config = dict(
    n_layer=15,
    d_model=512,
    n_head=8,
    n_kv_head=8,
    head_dim=64,
    d_mlp=2048,
    vocab_size=15278,
    activation='squared_relu',
    norm='rmsnorm',
    norm_place='pre',
    norm_eps=1e-06,
    positions='rope',
    rope_base=10000.0,
    rope_fraction=0.5,
    qk_norm=True,
    attn_scale=0.152,
    bias='none',
    tie_embeddings='early',
    parallel_block=False,
    extras=['local attention windows', 'paired heads', 'gated attention', 'capped logits'],
    init='uniform',
    init_std_qkv=0.029,
    init_std_o=0.0,
    init_std_up=0.029,
    init_std_down=0.0,
    optimizer='adamw',
    lr=0.000918,
    beta1=0.9,
    beta2=0.98,
    weight_decay=0.18,
    lr_head=0.012,
    grad_clip=1.0,
    warmup_steps=296,
    schedule='wsd',
    decay_fraction=0.601,
    decay_shape='linear',
    final_lr_fraction=0.0,
    batch_tokens=[65536, 131072, 196608],
    seq_len=2048,
    doc_mask=True,
    train_tokens=956400000,
    steps=7378,
    dataset='wikipedia_en',
)
Each number is 500 + 40 x the weight over its row's rms, rounded and kept within 0 to 999. Layers, rows and columns count from 0. Numbers have three digits each. The size before them is the row's rms in percent of the matrix's.

# v: layer 4 attention value, 512x512, rms 0.0713, rows 253-255, columns 256-511
# o: layer 4 attention output (transposed), 512x512, rms 0.066, rows 253-255, columns 256-511
# q: layer 4 attention query, 512x512, rms 0.0728, rows 256-279, columns 256-511
# k: layer 4 attention key, 512x512, rms 0.0709, rows 256-279, columns 256-511
v253 108:479452492484496491391542475478541577523458544541557500587484504454436455504510461472501511447515545454475526537525491454530520442435562531453508583504619498500459578542550512493559461485487488355496475454513489497492455501575547405498547526508489492509509484525486544549495484495493485513500488424526524550491465516515513499503465463530502503460473478502502534492473508521550411522416505516498497565495442529609562514471516439461500481547566524470418519515507534494455529483514608467530479456524558486452525477514526575429486469474548447495486499498554504437545498488517457497492439575455481535491511521580489557506495558462514556528503522605561512467516492457445453470507526504550495494502533534543442494531486415496546508499464484460504509493456473489500500516545431
o253 103:526513447532494480525457499430454479503517495579528510476490542556504503577518490496424410432432487508519468476477607480477592516527495473531457528486531567519471480461475466502530470526470453519456465438434554559457525470537491458445534481467498491496528505472495544423469578420529487445451533526556501542512482521494432468503563509461418446566462553461477480541522538557515526498626467511505509501495511438467468503488499529504482523448512428554450428534419518487569525451554512507472496549571486509448515508488519449532470443516502548476534428451471499522598526446516417602456486542499517471469558544505530494559520467566531480480529493481500466580467496525506453452496532484526476476518524528511530506485497491507523413461542517562543571519473574488437495539450542
v254 094:519489507493542551491549561515519464493470477448479538494498481526544510425465597516512538513547469522452450502489512494500492508502616510464517448467475411469505442492554471490476519563512495429453538506546497539542475542451486503450491558406503474544458440516535521522440489528441473456500528515479558487514492484495507522511451557557567459526492434497445480445590474449503455510436468474507551424399496475398467515537473437556447545511514516514621534478424464475485504505532500506481429497549473461532566490538476480500469490489524495470504483517456525475527456485504571509437509470498494579496484531492587480544470464445463482576489521493555656507477509487515524516415530518478512407466409470471507542516488533546529525505493469549545527525480506500493494510538500
o254 104:446439416476472544474492488492557489456483567482470616527443470549516468504508554532594508489491557564465520436486488446500483533481461494463447482498543483448406506508481523487560545518541448513483482438528500509473451540489501508534478458452519503478465454565475512495446490465483493469459471543503529493517555515489428542566529549571492390443475537537512470566595501385539444483395539502468546466496499450445543470478408449561440548451538499466550528526413505515431504569533479490480448441539499544471505534528489529507444474545444489461455466473489565467490429475513495461449535497501546551553537523509562536443538470499518546523465547501562553455517521491433493528479508469523528444457551494491472595510488517486478510555525443487534543567459438542514538489519525
v255 105:497483444470502586566476513524502477448465510445491449504450435506455423507489527542508557545515456431451516557526494419544505475521466560447485477479478460492485511518517476481457508498478586552497493472521409535569465508544507562470517557558520572454510469493451522511486460527444563590458503508516465482436492565563508509501569556490459535459421504508447534528569504485475513467452529483481473456485461474474544464513482531554550500478531501553463510544511490530492493520544509521588487529534553547426519522501486494520440522520470477501529493492507504509479512431531488553502494521486571506460453475497505582543422462510475456473509466490499500535493535414430451503506546507538488524453562487451486540527433484526529454492432487502557540550440483505565499569509511
o255 108:503536471504532559452482519509483525466543560414451530492502478489472427537461503486457516522489423546417520530461589494502477498520559506501441503497482477506493489479508478443475497513476512561554525437543474463530440484472453512490511494548472508479514399509501519444465437530506529551450467496527530457572486560527552480486531547441490552489483505549424458570535546509485509473455437514512510538524511569549503495498520512512492535594470475521575567532528575496434439566456476541544501506494519554521498577521519521453488507440509434611476509433529571488541525537441494507470498597552538534450480526493472463448492539496452473520549477453387521426513587515464458489507520543486489491499528488474460550514517540549494491516483528456400457546541474430514482522500471
q256 120:505479524549506467497483516483465505506563552500507529520483543487437485556563449499508497454525487442465570497492471554470531490569458450500571528538546523509519507516516459498504625507473507608460483477500496369510517472451511464442474462520399505505498502462445444522523499428487519450452513467563528490568519494537504442515543517463552471462515510476539490498433526444504545449559525509489363439449509544495520600539449497448540439439505491478419513484527529504521531538548488516493542536545436540469455497541520516498461479548499490529523498453485523484516519487537463424358464578495521514520450498459455501487494541397443502568468509532485466486470489494533495462497427468559419520519563547486507557451476443424434526443439460461496476520498488502576579489513580
k256 108:468429572494496466550473551553457549534520520471478458447475502445534492495542544455493467452511486505571441473514526574532533533529400504557501520502501464436474465509465493550472521544476539508519500451469460459559535493449508495580507526470474484407478520506598496584452541471509627505455514574530458456495493527541575500551473480507442471497543459542527554489490495508524464510580476481511475426503456434531554441538442504419542462499507492480575502436475534482471549516480404590476499558492504484552572574527553515534526486494582461521415542529524515559498513490531515462500543459424568496526535534526444526498446499576456463558457475426488494457487522494542546505547462496585524456515467520505554447492506519497538497514502546460505495540475434491480530546426491
q257 115:524525514494551422457490422479518485404486411462430475516407519554568454544522499511504498566470535596470515584513490440551496576513542486489470537502447474553457497474506507496547480537527460452533475605444512553536544473481452501466491491461521515536482420482616502456491456567422449464440488459502485548434535535528545497403515504550490551424524477470459531550447441526555466529460500499507554554485536538568467504532476518511498439520548538503470429467467452526517475455549507517485532550464489502470470502466522461470521505502497568475512483494492484519452545600476489492498514528559535496478502538551498509506531495523525566472476519468485530520505494453465488494488504462509485539543470506543527493501464591517513531455417524479548561518455553524569464496580457
k257 104:503460574524531542478424553506524505479577532453555433421480470516524484464513480455504525497536532476517533542479518517485527445471461519522555487496499485517469524540506534564484543463509476533428468470434554580554537495489502547484487478438503488465406573472565517464495442514426608491482544489513498510468474485458410471480480423435530475548530502516546522455433500510489419463496475484396477446552476430396570516536544455479490470462462504546575510563495472516568538504512468472521509515514468502486471537509531533431515456496559444497531539478489505472498569485543451473438451523489511474495557536494501501538547531476501499513538471510469558452482427489490496549424492507445531540470564438417507433431498443551521480511478509487387504523489428484479534580487481
q258 104:504557459431420456520512509504444495506529503538529490435576503548471528424448475500469438468496458477540449464551469495485498508486529491548499495500518538454509465477495489521467479500497491539524562465457446539467460496569574486493573503567617474502512564600510498580524514565539497552510436427433517494486513462466470503542493471477433556512465500517527524476551451577418441509435490500501466503525521431446475405436541541448487532568517494516559445555480476510448496570459481506488518451516592524470512502475444496537549488439511418549407485519505489503531461483517481580555548403522416493540540406505521497490532448514513449505556465501480505527513482590546592424534503528514531489516479466486531484490545541495551473567550588553549457485510469526433485523439499
k258 102:479495468534488501515491486476490487518419436518522486594479524501495492540465494482499427517484534444499495537489496536514507539497545490534503578551485554483540476509525449522462437555486468492572537486489454497422499432470495537417575456509489492462476485459587510522484562514509444513513415507515463530566516507469542593537519585547467488518489442513512455490608506581489544517532527486532495522482530511570463537437487560540507475490546531530475535462493490509495460531445505533417519551571450527486477509548540461552480561532482540443453523461493544536412512520470516483558442553477479457508457466460550467509485565464475544494456517461473459436488481525519524475536445447483546473494466545635485530534470503466515442514514556487589420444519571510575456488504479
q259 114:522490493534499510577528539524477518548561496579546485507530517527494571435477501473500454428464510373481535486486533530480504417502435551508543553501534544511596515518483521484452574475473522566460525433568510420489488569562509446485526480559497489514496532470414481555531498461538518477556529547549495490579417489536445487559477455463523518560471521458573522476544550486515533486549514512493438448489499473448522544529474501491585575539454466478459497489509530483513537549422490502548491441525442509518559513475476521547492467550489506504461504483471457495502476504516454429399461496457479514493475486450454531479502483452486516532493455477529476466433517565536425530553493489503491494467547507453519518462476434437526485491543520513414470478544515528469507532473558
k259 105:478464517464571474544512474459457545524507509445470528505413512485520544531510452460496474478560529500556460466462485546439522500475503466498512535530512498448514444513541432516456487503494541523480531505449473576489509475444529536533494493466463523480469485518511506484499531523505535548504455500546484533537570495448480468546547556507494462418559492538547559445475536521499543515593481505474491391426451461469497547551456521536545480548515479535499593445481566502455551486504431550431497566498448548583549571512487485458427506475586478473400487504531556531443510490575521527511470585471525478552493569535511468552474432461462496501448516473483547472559430427519519414486413507479501495480476531496532512447496525507460470485474555476592511522471465536459598501471486
q260 116:532512526494584533486442533525494502537476485460508485557449518536472530526519555507509497514543527554459583447538493511485497510540516506476543484521498447467450577477545455458484512535491425484511474525509528479509536509524471473427488541392454445498510411501473446405505468455482448464519469544504552529528504535560559483445467532518528521468497495473468461490477484437576502486498449497543485489430447531548534493517453515492499425508564431474448525456500502516503474440555502530464495515538400421471503538495537535498462512572510578485528500506517417516471590514452477510404494546438602474460521542481508541473502542430516525518456484431517536486532519498442469542494512426521482514529532517496487594513466454477466563419439439481509564497506487462589517525530554
k260 102:553511536523521595447477520590484493460551505457510471477510481534458462485545508470517571485529549461473463566517484478489492470491463472426447462507390477565459500514515512483541553406513542477442470496488542489478540528518447552473523444418551557469487539461452508492513518494433523453460545539501499478471516497447460497451483454411567477529542542496544454527547490529498504453483435498517466551514494495479482570508511530465497518467468461513579468513501398549528459496477547429545551463614507552480461421505536541491511552491458488485566488503454572488489461457515509450447491545539489470402515502485549585530417478477526509461465580530507499483501431495508443476555489521583501507490549528541521455515498455502506476508523477481419504461457529481506536516591496
q261 113:533522481437521497542488450466455515443495444444438505498407487521524486552518487487517542529514507561526483541517480439529542508493490492463444467499436483496461577499510480509571450486503436420432467508470563516510504466423477449552506524413474487488467477470564534545436475524513436492512519502514478505451525529527529464480505473500471480508527459498447472465480454560550548463412521506524585509495507563527431549486518462544487388489572529513446490508493475555491393483538543432458484537505490457543510540497485501449459524532459510490480465527490550462542544555450460496494524443519517515418586603521500493522469503540417486477510554469502526460524512505465463431409550498504497476518471440551497511507485595518458543517499514471561529561486529498474516502545479
k261 134:471460510495502487484437484560568508548437498558537489508536465512466454470467551552487538516483474586426549505524491441504458454467558523448424526465473462466542472508434472461485558496451485443477541569551552484524450460588464437452444518497501491533542497445409504520479463507503528443437549543443511542483447473493454560424447521507534491504416501438497497560471514474472484502447524555535539522493514583486474501486578474520441471432488444505469453521520466488458504493512576491565485431496486512496509488510485509489454466495422503448541550493557536459545473488449538488537522472520460456535457416518522508470503567436543491469524431586544466548548505498435492549556525485517501469515506512517468506583505526438489541459476389524480542487531500496536513438528453
q262 109:467484474585481459511470510515526526520485523537523462510526455430554545451476453613499483503487513495463492500435501470488450500589523517517443487431479514475607417439543446461505572496502502532513486530418491475398488421497511544550551500586553513498502492485435490541494464514554513511480537527502560539646516508546482536464506528512524472473429491510504526399499592468511502479441520523519452517435537478529475485496516528537538455519503530482492498477428533539491544536449529456514497559500508485547587516499465525543458428492427516465507525506488570463501504496510442521540547505513568476511490499477462524556541492491474406546501515477535510461444582467530519493510506479543486539481503482569535466503502419516485496495520540439528503532543489519527467414493481
k262 096:485521466496518499505481565555497464441522507505501552473518536518451499538537473518519474518523477510532497536532551430473506453416417485535483477515484559453568532468501514501458450545537512517494443515510601500504483591436518498453476459480463495445464541433523510510495495471480475504450484521530508419457428465443487447552507518491427508463502506587534479574462493534513499491547484474451549472511460523422532517476458497534478484516527509501483453533488477480492513419463428518484512550481561467470454503521424574424511564539512492577520465552522451533504477513511512518424503531490486478504547449606493525504454496544572577532513477495485472519446497479473498468482570474483513539444406494481550483461554503402502511545484492489505477551508489547529524506521491
q263 110:491440515527536501556408472542499433489506477400514541473461487460482520499514549512530566576491511494477531489487559460546510493481485512500526465509538356506416514518595541493485536491505477519456437604479498480513542476516499481498411533481450549548512482461541515434501512487479470556503538578515516537510529554585555507478477514504527491530459490435481442468524526505558551450569442425496495479451473583556480504555523476503517523442457494469438516464499511486536485426571577542551459498412441482496525511457510453523546549497494561488529482528521463503471497517555454478500504540563486448521501546490528520542535524565511562479508532483508536554525518491436478548528449540426546453562530465480523458546491466482537510418438467508417586504506490485522486473552510
k263 123:563524483538535581473488511510500425414549517435515463483504528486435467541477504544512537536538543520440483459507502515512512526510532523516501504499535589572443519470496527508546456449520483491525460505527518465509569577567478483524537528484519549517474502511535453463533464504456489479478498467484508500446519537518530476461494499483495547501520549473480470522509461472514498421425485534500476540532469565517504459430523475444453544455447509512482511554542478513580459439541580479560468456563450439452569442448582519501467533472479480511554506479462483429516547477457466503475500515505493505399476474502475558527448515500506518471502542498501492489452535495427493573428573473535481500529607500535523530509480515500570486501524405487351546494492588457537420552556515
q264 110:435527582462452405503557538508466478464481503492522548494569459518433485487489455485481507515506466448578437520454528487538500534456492501565531493500508468516487481509532543591511527488499580523514537491466442558512516552484555567526558469540522489490542531512533531610510532505552494537432431456500465479482514492472453436525510499502506457518505550509553526482570465557446490486500513467482459515525510466417456428482531471471469530498473511503539438521551480488482558551470501478498553486504579496474492432463482516522580526399535422533490534463458566570527463509569525571537520465502414487561450461469517506525506429525487485475559503610488451579495472500581544429525531571500550536485461507493492391530546527495446468526518557547551499486493499513449527496424469
k264 126:532549460505540563561521542446482558499516509499490511540402575519547479512496371497498440464462599456524503478460480528548474594531506497533507500474512503534476531517536504569504456530474460489539573462481429512447575507443461542544564494580504480535441491512506459505462495529508468513553470430569446482547519564461555479519500529510473520488547525520529495438511559495481464464557476480494494464482491408477481481570510517481545519506545558536511548438485486522483452502554510502433461526532474519508526537521558460511479491468534533533485524467458534474424540496493472498526450472550571564525490585514474484516491449520470473529457563481516428406511440495555443497495431504472462477469519539591538494456438465531502494492525552491570495481524514512537497473526562
q265 109:497533477477534548445563537463509506488476476496513559517527454457526548531511523468480504478485444502549528533502425479486431487452513484516517571557459547534546460485460504516471470490455527467551561464572514484490434529537517564477521483488480506506503558509476446470578531467426430434514459468483472454532398440471498533508488486489453501484485483536501552560512475501513513502451473475510517448507526522484523453458413512522517451484535398497544526480512504516469575511464414508426549502553515497454448525442531531445471544530465461457550474470485507478465446416489492452496503563404437531554496520507440550452480532419539536523506492531419590507447507439564475479551483418491480538461502468425533507534543481456488413550461495521543475437546503525517509484447478
k265 097:486435510494479494485513495436491526565587489522510475542473529526546503505494469516498486457495501450567458559483476426468517489509450438508487447483461468410514498547504496567463473522497521532509517473446449527471473531410479504533502468492473502519485541490485538549464466488444513477539510508503485449573515540478498472511544501473516477474502489552510446442539577513493480482540499525526522464451418498477472528490441484529535475577547571520512456451396522531447485518430456527436502543476492508540459551582507540467538500476472543494433495490517507608422485507504470438503510507499509536478484538487518486522514450517473506536538554427512502423527401440554471456558463540515472482462434514555468433471509475487433465487463580462617408517510456493452524420548525
q266 093:524581544477503543462537518521436514524483445484505504530520476613591469498493429407480430499494464551544525494526437487528515491468512401461458494548505574542419554562547472549467431525475510501442513473579495566495436480507504552456562486446527581433485482563518463558467499531520506481555440517483468420472536440419469480578516450434488413463550544548452579537539431534493482544491463475482526480533535424501513449448456500502494526506540466490569511501532487488466526493478464559460509512568502489487443452446481491500490518492595475539490477464521497543428554466475467493503520518462492486566491479493472513407572555470509495509491526489462500550544507513546521456499425492508536524492504518484452572457527533521478565531486514464520557508478518499438555531475455
k266 106:537467505502526454513496483503496526635527524552514527527523536532502483473502480509484485506432521538542491540500520517484500509493445472507487480543522441446553484529452505499481517515470510523452554510454528538452472435479480465470470484492463496503515519495460531544473563525539477519505569559470502462506535502458456503506448546534502511476469479482504497450463509534516520522545575500482498502466566481437519505567551543519537464569502465474503522433508555482413578486579463454526470511471483523518485530554410475504452530559547533489413601543533483533436435560550564465524422542477498526582443515539518430488484490525444481475470514557492496454482510474513468486560449545436545522480424483534441486498506551569443493528455548495592449500491468527512572462490495
q267 114:519569494422521518454516491487439493515494477528466486540538533554522504465465432509485469467496523478542409550557427529441488488485487414465472566521515625543538476520466480508527471517484509447522568458454537516423482486483548492465537464574512497425513538496535501551507503447497487501456455458489506457543415480456455505557567465479441476477481489588487574523509473555495470523502503488473505440519546478519497488504460560558447479495504477539528506507481488576490472488494401513382602466572485510419426470485435473485440488549489462569503490443487504546491515475504520518493521519470465528451559496472538514483499456502510524491525505479443525471472481520576504462478481489513483517446437517470491546455564526570454513540510541493523479481518539536466522558442492
k267 113:496418484499521465555554471480465549568507428572512519513508503462518523454484516485488458497447464484557518511475477423463489410477446459500505425501484465450546427512538488513422477524536524541524512500528441523526437444467541493512505454453474488514459492465507511488514500471453483465515493527549491489559476446455451480543470510450487471450484491497459505465486522459487572555581478499495527496475503526489526501507440482554491517478488531503514468474500566434532546532452399568425545569436509477557433560584468523527536480508508509482411521510526487603454471519526542449510535544406533497542533502521572439496525471485535548534514530520480510490582508497589559477558474504504481526500433448531511433496561492432465490479472560484579427488517462529480535481511485
q268 111:495526490564462540458399435521511472516400538418523560480479398436495498503518570537508593511487482517515533526428551457512532485500531578480564528444497428449524477492465558470563492453498567519454487572471468490537478476499483488565467490450534493528497497465460429434502461530442489519486548574485508534566470484515512513488531524531556504441448441523497512505480540512473499517485463494468417508533487618474496494492575446496531478459380528494539501526473494529516499521496508523547463455480470500569532507518527473487493512536463510487507544465536503490595418494529511447450491455513467494442491536485446518539480492495507493472473472504467560524464514468458500548518539493482481454487517509487457459510490482460476475486445496530429515503535499488495508475509513
k268 107:490597560509539490511431550450461455429511499431449526525469489558503488533474493515545410489514515489494508483497444507482535546504518439448510483526491506525433561495495520462576450496548505520533538485468490473508563552479482449502537488460509568480519505568567469509528515467476464440444502468479508515516443566527597583518482487489521558506497520501487465466510476570559530514501517513576492494481478513596493522515477496481435534515506504435487481491415464532540501525473541538482533505601493441448514521461505482455574515409498519545480499513530510514465531478473491518518545455500487547425526507514529544497511530513512535548510542477483475513541501526482460504528459453524524503516537504547496543514538482485558446520546487461474480440524502452515486495481486
q269 102:503454481567551580550417564536496505521494477469480430440509514448500521537467525466505553540493476517425521490568536490544498511564496528479507479507431420510452484520480482464476470498527478489465501536524574476487563476499458486472466491435500609496531469465455508462532500536526489454521530483482472554411534497567558493393475456483518517503494524491452436418419469420586520595499474492534510508412498516493495525501550453549573512433479529472519566464539484529513481469534557488556452536465474522474509545485529498516530551572514545483509529528502516469507509509465443499501452511481540480474511523518473436491548566520510531511457468538441490500544545448444436569479472470457515507529559463551547511565445522563507556499472493483452523555482480449531504490600482
k269 097:500544468448527477534450507516481495482543514519463466470520513452467502433530510489486552441514518526491515481472537495455483489484554569560448555491507456517437574533467590473533558513525510495456500533508552477482578542518492513494432501528496428423510562565483445482541474487491507551471460556453507446427533453499490485445534482530473503482488546426566611563496448547456519556488482504449506515526518531466521468503616514491478520499509466575477471473490471478492491503537541456552512510471467468494545482500466471421433480486472447488558586517524461469536429473537386516504491505458459465526500464508458581510539533490467489457528497552493520561452532483454467556562493470465534510512520526478511538476521573493576515539486432533508545516478523488513487557503516
q270 099:494483448542478447502527480486568482504467531468469581476455501472547475479551552479534548519514481509438515482480542528503497546546493489517506546462571480409510502459502508505523500439455480537531516565465474501491509517495495437550440527563479510564453524481504511457524556514491550495521544563521591560560475530555560491547473538503552547515473431497600464487493524520498562451533522458540484491467491500512537563545488489458525529526490511434523447485421508497528553524518505490501445477469443484551544534590554483501509463484451512457484540505513470415506507532514467562464534483532549501456483502468485561565471502498430428554431448475541521530484494480446485526494498482511507483422453480481534535521452420496539463444509507455551485449533513541565468463557564
k270 106:500568472492487580571507509554517485427477509428550475490479444458433513584470506494527466508486521433447542476523530540546508580499498491437523515466511590559385557437498497444560389455489474515516495544488562493491533576501477531531537496526489539508546477486461488450494541468464451498448515453468520598475495526498549497488498482469593550531531516521545458495480487540507496474423478508541503548502446497553443551462481440485534564431501435443475523560537457531458500478511601494524498532622506449475533478437614501460467528470532477442531429479457459477492545477465455485516510492531432500487505452478475557533502521455475468441489489527561491493499534491482523545439542475492542502550539538479499480468496550530608538504550442484451520471542548491442452551467513
q271 106:502449496607459457514523513492488523487517487517460521490447488521432458489504561487522552508479532529509498466491542497535457546524516511468474426435506456417415574458533496516539500520525501482470502562437391505471545530554485468544496503543515445567456472442526520477476530557513589542495546544526498459498591508484484488549450499469478533564519538469548465466543541608495564505492563507480492564560489528542470550496514499476478550537468496560513403520513509522539503532510554506518491599365493543537482424519569473544539475424455495454451490558498456526552501546498448638464503456568498444570442465493491560511404518534449452484483458581547486500590473517508497501513452561493543486526574501534502454530469526526554547465491489529518463528519384556457506493532509
k271 096:568496555507560544488506484569549490503477572456559478466476526475528468559552406452493502477536547476448488470522517563549513476570482533542521560486566553445488543524529537519537528476445481502474511508491475476505583486504458482498470497526513544468503515520506458497462468531540520528537491540464495513485543611523557508476530544519508525540505477470526576516482524463536486470478482523505497495491492493478506498565513515419552544559479448516534495494497477555453459449620485429545454436600544575465538426471543520521418500495513503445524445501469456395519541511429539547457459557486485519521489507562461558517507504519449436600527539464509509422488535485423482528464502453517504494465546507496526545488463532552524516538468425482442487528483569477562468508496520
q272 094:481562511441462539505510504515467496505547524476475380530488558480490520477505429498521522566517529507451449469488456470473524525569475438518470507619504457493470568493493466476467570417464497558506420496513589473472455512467509515434478455516536535450474515511524474537459496494495438575460544520527476444499477499533453620481491510477458511504398513469519475439494471448479498545516508431487538447487552547472511469486473606516533515472576451535454491469498471479528558442559500475476481478526464554464419482517469507499489494512507476506507500481489515505508556519488535436487476556490569470515526565463561498453577514484512447532518511441488589479464477537458531534472558443525547545482516461486463497446515455531546489515518545384490553453513549570559484522525473
k272 097:512478471495484529469453503477520496500489497527534505493571452520464461483518531553504550549453514434454541538511501571533522538436506429473488494479422460481490464446488466446466544452514482547554479496551500577468403451517565542526519527534531570567511442472490500455476500520460544492501496524543427557541423483434477543477479450472489515416500463488458414483472476463501489562520470547514484515533562519580490513457466478506488498432575489424474573519528500383514578507432516525507555516477526509519463550535478538484496475535512504482498537500595404528499473533460579538565548456504481532517454444451517483475446546485566499477476433502559487504510494497501505441544560453510545507496506543424467475492520446468447456484523433537464477468518444525462438459479498
q273 107:542416487504519498456476404489509497505535556446497541446431493478530512468545505528536534573486487460478546444439549508495519466487462513512529514462569542445533472455541517457577472464524538538476429517507497496519437483519488453576455488556554491570489508456488528431542472505459511539483530537493480459546483534464504518588514505460508538468446450477558479514512545522514478421527480442454498497505487471511515551547497450449541499557495560479490486530454510483521545481496527484567463489528487520509484512471513516540513513468491514464549472464493479494494478501482555552452500525601517519445450498438523521541467494480436428509498536486568594506500438501456509485506596468481482521484454506470530518493499428489518431505467451511466503455486519492524470488469538
k273 105:544550566441460549570531568572529496468547558462500512470491479467505519537521491474561515490530516468475482533489543586437531515512431460435505485518561554519503547473444488453541496438512536518514494532464517519488504550493490449450509484501552531466524534511527507531478493411492451463470533439473526506456470543583434602529439485524549524560480480528506493459511515512540478498505539497513436505537530465543556469518489512426536472535446533463455487479546425495560575470523499507495456509506535528428516466423524543490468438474467438464573487474474465540510538546462482502496471494476426549505543481458493553499541572492442481487528492454556573444459506511494496544514551476515579476495575505520515509504480529504521493543506462481457485432550597509422466502469540
q274 112:486498514495508488448570485444489457512549485504419499529445517439517485527506519569539524509480522474461526464466542440485524514488454527541478526473523545374473479434553498495545467448522525556471424452525478484541457477586521552606472482565502517551514528493510506460548454549524449540484508525461440453558474523529496538597526542457474534487457451451572520519559508530483540456496545454499538516558601517565514520496519466459496463478491490456479449581395501473477531521523540521534488506531457542545471480445488522561553512454519517470540514512462462430460474504477565512449480476603528516471457550470546500487496552506494442520504495465547446503503458515485476439491526501457493548474483488458399427492486468549496497490481480472530489476495502564496455498458513
k274 094:572510554472521497436543501564515475460535521466534490502480526467505563503519458461552507529532479485477481534482508583537484496491496505500514472429549490434591505455446488509562485508502473459474487511504457542540494510504488476457554435525609494522511562502489497515501480493505458479487572512439492481451529561556425554525440543533528499557485458576505532495565491528506512528531585468541466507612617490461493449579484493485562514497404478506518446456517446471519516516508451516503483510542535600456500450451482539473489445538462462484527425522453457528525560573432500572486457508541453528521554488521523472503517500504480466491510447408519630423451501505488481573502536462502512453525588514529465492558480594505507506540498482486433518491501588540509474429460491
q275 088:502459541493548532452477508478488513543506464515552504466492471517510499477415493526462447493516550520534528528570455528450577508398520538414500520481521533527478490492461529550498425540515451473539531451476531582500502518467485496505471518510482505532515450496483484507552435486492490518516471451466535501523503471516445514485541534499506545524519518523431544564428443555548496477522471558492431463509419485512495514510471482539470488519518494451540532568506564591455471489564466451451491548450501445463476517464518518464512494514502532499488420571568438545523475460462516505435431480371469544549546595492494504467435534450541509498506454484400453422499485482527433519558539529518470569443523507488516470466486546446367576470419450527507446587492458451520534508422500
k275 112:543521485472515499470497534476389566523478483587483461481438564484526558426478471391482519504489416582585463564496455449494492444537531543470474548503454428565483445509480526493452489552519449453524439481448559456492463496496459525490508415469483539503469486538488534442499482515492462468551509510473563479502542458462511521496498460483502471452535508530451528542434527425504506526537543534447520492501542423449487491536535464579484460527562513584570467461477528488482460534475476517508497530456479471537514517542432489532540505544496520514494490541533510538594420476481551497498526526484515435528488517529488433468530536510525553474507389496458541541500515483492470474517450563496454515475518475509488480495472508533486560550538540510552546576513400462509567457523476
q276 101:556538459520507547461479428521500461469464498509538534490501414470546495498488573587507472473470499435491500497481527429483521467471568532467516500535498561550411466523457511515507404505539562513470445495505502477538471501455466561577511495451530532486583521516511448465512506515414521524477469535439521523525488488492490519501564528520506437476453504487486517503455517522456438474473519524499434438510468518460478539471542458513524464452464510468497517611440537473471454490511512499526526543452521502500504511458535462495542526501534539452547506499510534424446438492479533429494466488514480511418572543542534499533487491513564536500508475491453486493552524503474499425499465506495466466496527474431491533474440580543493472496452471532448454499473452483513507542480619
k276 095:463469491514459458460619559506539487461538491410476509475481509551524554465466477508495466489466530543504495461473483511485569463485483504488573459520545471562479502445475543504509458567478483451496498462512475472599523516544490480467480494466527508443482565575507492503484519476517509525533546435422502513482537486547477495476533565538555527522512534597479523502532464513552501576482521447558527561590516559507542450528474541527528526491461457503506515501515482510533532495489475527540519505458560534473474536497491562459512556440505507529581415504498460515525559493467476531505497486508446517464556513493606525482499527529516521465491517443536543491520577567520494522503543549493465489531565465483517438508505597549484546494431473547470550533509531477520501548466485
q277 088:495475476563560513520577492556473550506479468566541526553541454540543465445506539525446447470514502502527468507466507541479446473451551534437515527446464505541484457508488498518516414571525467497465539451504540537492505444465458602492552562470457511512534413524499473493506468494487585451503454470497499504465500541523517537435606491594551452564465534511482567508446467544515529502511481557483398493472526434454542463505530434526514456451507456467580554501532577528439406486569481420486528498485522470496481552482506535429516458592479477526512454485488505514533484485500525504405459495434498554519516534500404497529479511471545529559523507548408474491548541513523539428558528493510511536520543451442538489535530496566467528479473519481502437537459451500501542515530501
k277 101:469527454556449479486514510457419548485519515525487561492488494491518506490477460528434484444454539516490414467518417433584521490498540496386529469452421551578440584494504567519489477546521518440439476476436515498530472524509472535503450440509519465495499530524518488510466578511460496465589511457470558526481576462495498495520584484475515467467499555520495506536462520541478478515452509567439524531465517400438496484531503453463501502532566508646545494503487474530462463492497488466502507577509530461559552571474428500529471576434493585531576538490491577470487478438516486533503399503460500429510524500532579490502495438543552514508481510505507480481534465489453462419523413558490457453486500500546548511501512547546454552498465475517508455572475456534547571494520493
q278 104:557531464483493567519482390470524503551444566504439521498502555516560482537545534442522501479553523490445563455483467456490505463470484483441582449505491579528506524479504507504515415504555518501498463490459584589519441492475507465560444531455509532516477486467502524517480519459408514544505501494498526540518499494472483530537520485501505463497497429503503544510493478552484482460537509518458530479473474436491455527542435446519504492570448555537620607504519521486479487449487506518509496535488449474515464513546494475441470484506515522452493354504528445552419463430478527545467465435524460542434532512487585539499489484469463508584499533489492496501521500479480556519479561516534486450414481473463558529452473503474550523559486478481413457485461514472486477534510579
k278 107:531571493493507479481532573493452531485512478593446551519579465470496503522442540477515569481473526602475493474480502460481509377536524492470553468562442475621450536490494482451455496502537499545515502545549586419486473549533468462491481482466531477487529477488528466482479552469525460499506564467486570581479436375553537541481501497503504491452566511459483514492503520490501494534499483594490552546478445543445553476542421458515541510546508503465547522503578484475507503488549524520509494479505562450534516499528454503427508485491506481481553502532504458489456489480495488491495577464428513490498519517513545540474490568480473487444484496460496440481555528506525516568470483524536502553555503426520502506476576576523518514530457483514479455460598585517496456539499465
q279 105:536491505563514543536495470508478476510441470514529565461503452506543513541431558497508429476426596533508515500516519497450567510450487482508532491530469497525534380492484567502519433514552498538557505501483564524537516522452512595564516559446499542478496471506539526427444424509540483486472433519471519485521531490538483478478508448550488438461505534516482503519507459479577409505512519509508376497485523511529529464517550463577448517440465458449561535541540568542537490540513488556521469545474541506496476542457509509494481490543520513571536465495558459579490499449547590553541470455485493475467578542459436500518491505468583496537468503460466477542483508505525449509516534567509486493501502523502500445446444555457432550496439477563481482537495501427489496546475477
k279 103:462503493478507415494517466411503508522492550474468471520420541524569464485499516462479521474466544569521419461539477450424545471492549569480528510581494463514471499553530566500426476505558547460469446551485541441494515539566515477489506501471505495460514568526550458480550485437464468438478518551498501500539555471545521478435539448555524531528552537472529561476489446491508566464496481491493533474512484531534487475442551508485430508441563477550496538475485481508557457525496469518546484492485504524457496475526462544458509585483518539459562547452434524506429451499550496432510445518473535488438499523523509502514403491474519450532454533556530465558515515438466504536479516545492463532467513518479505473519536600543489516466496451530505457484540569533531489571555525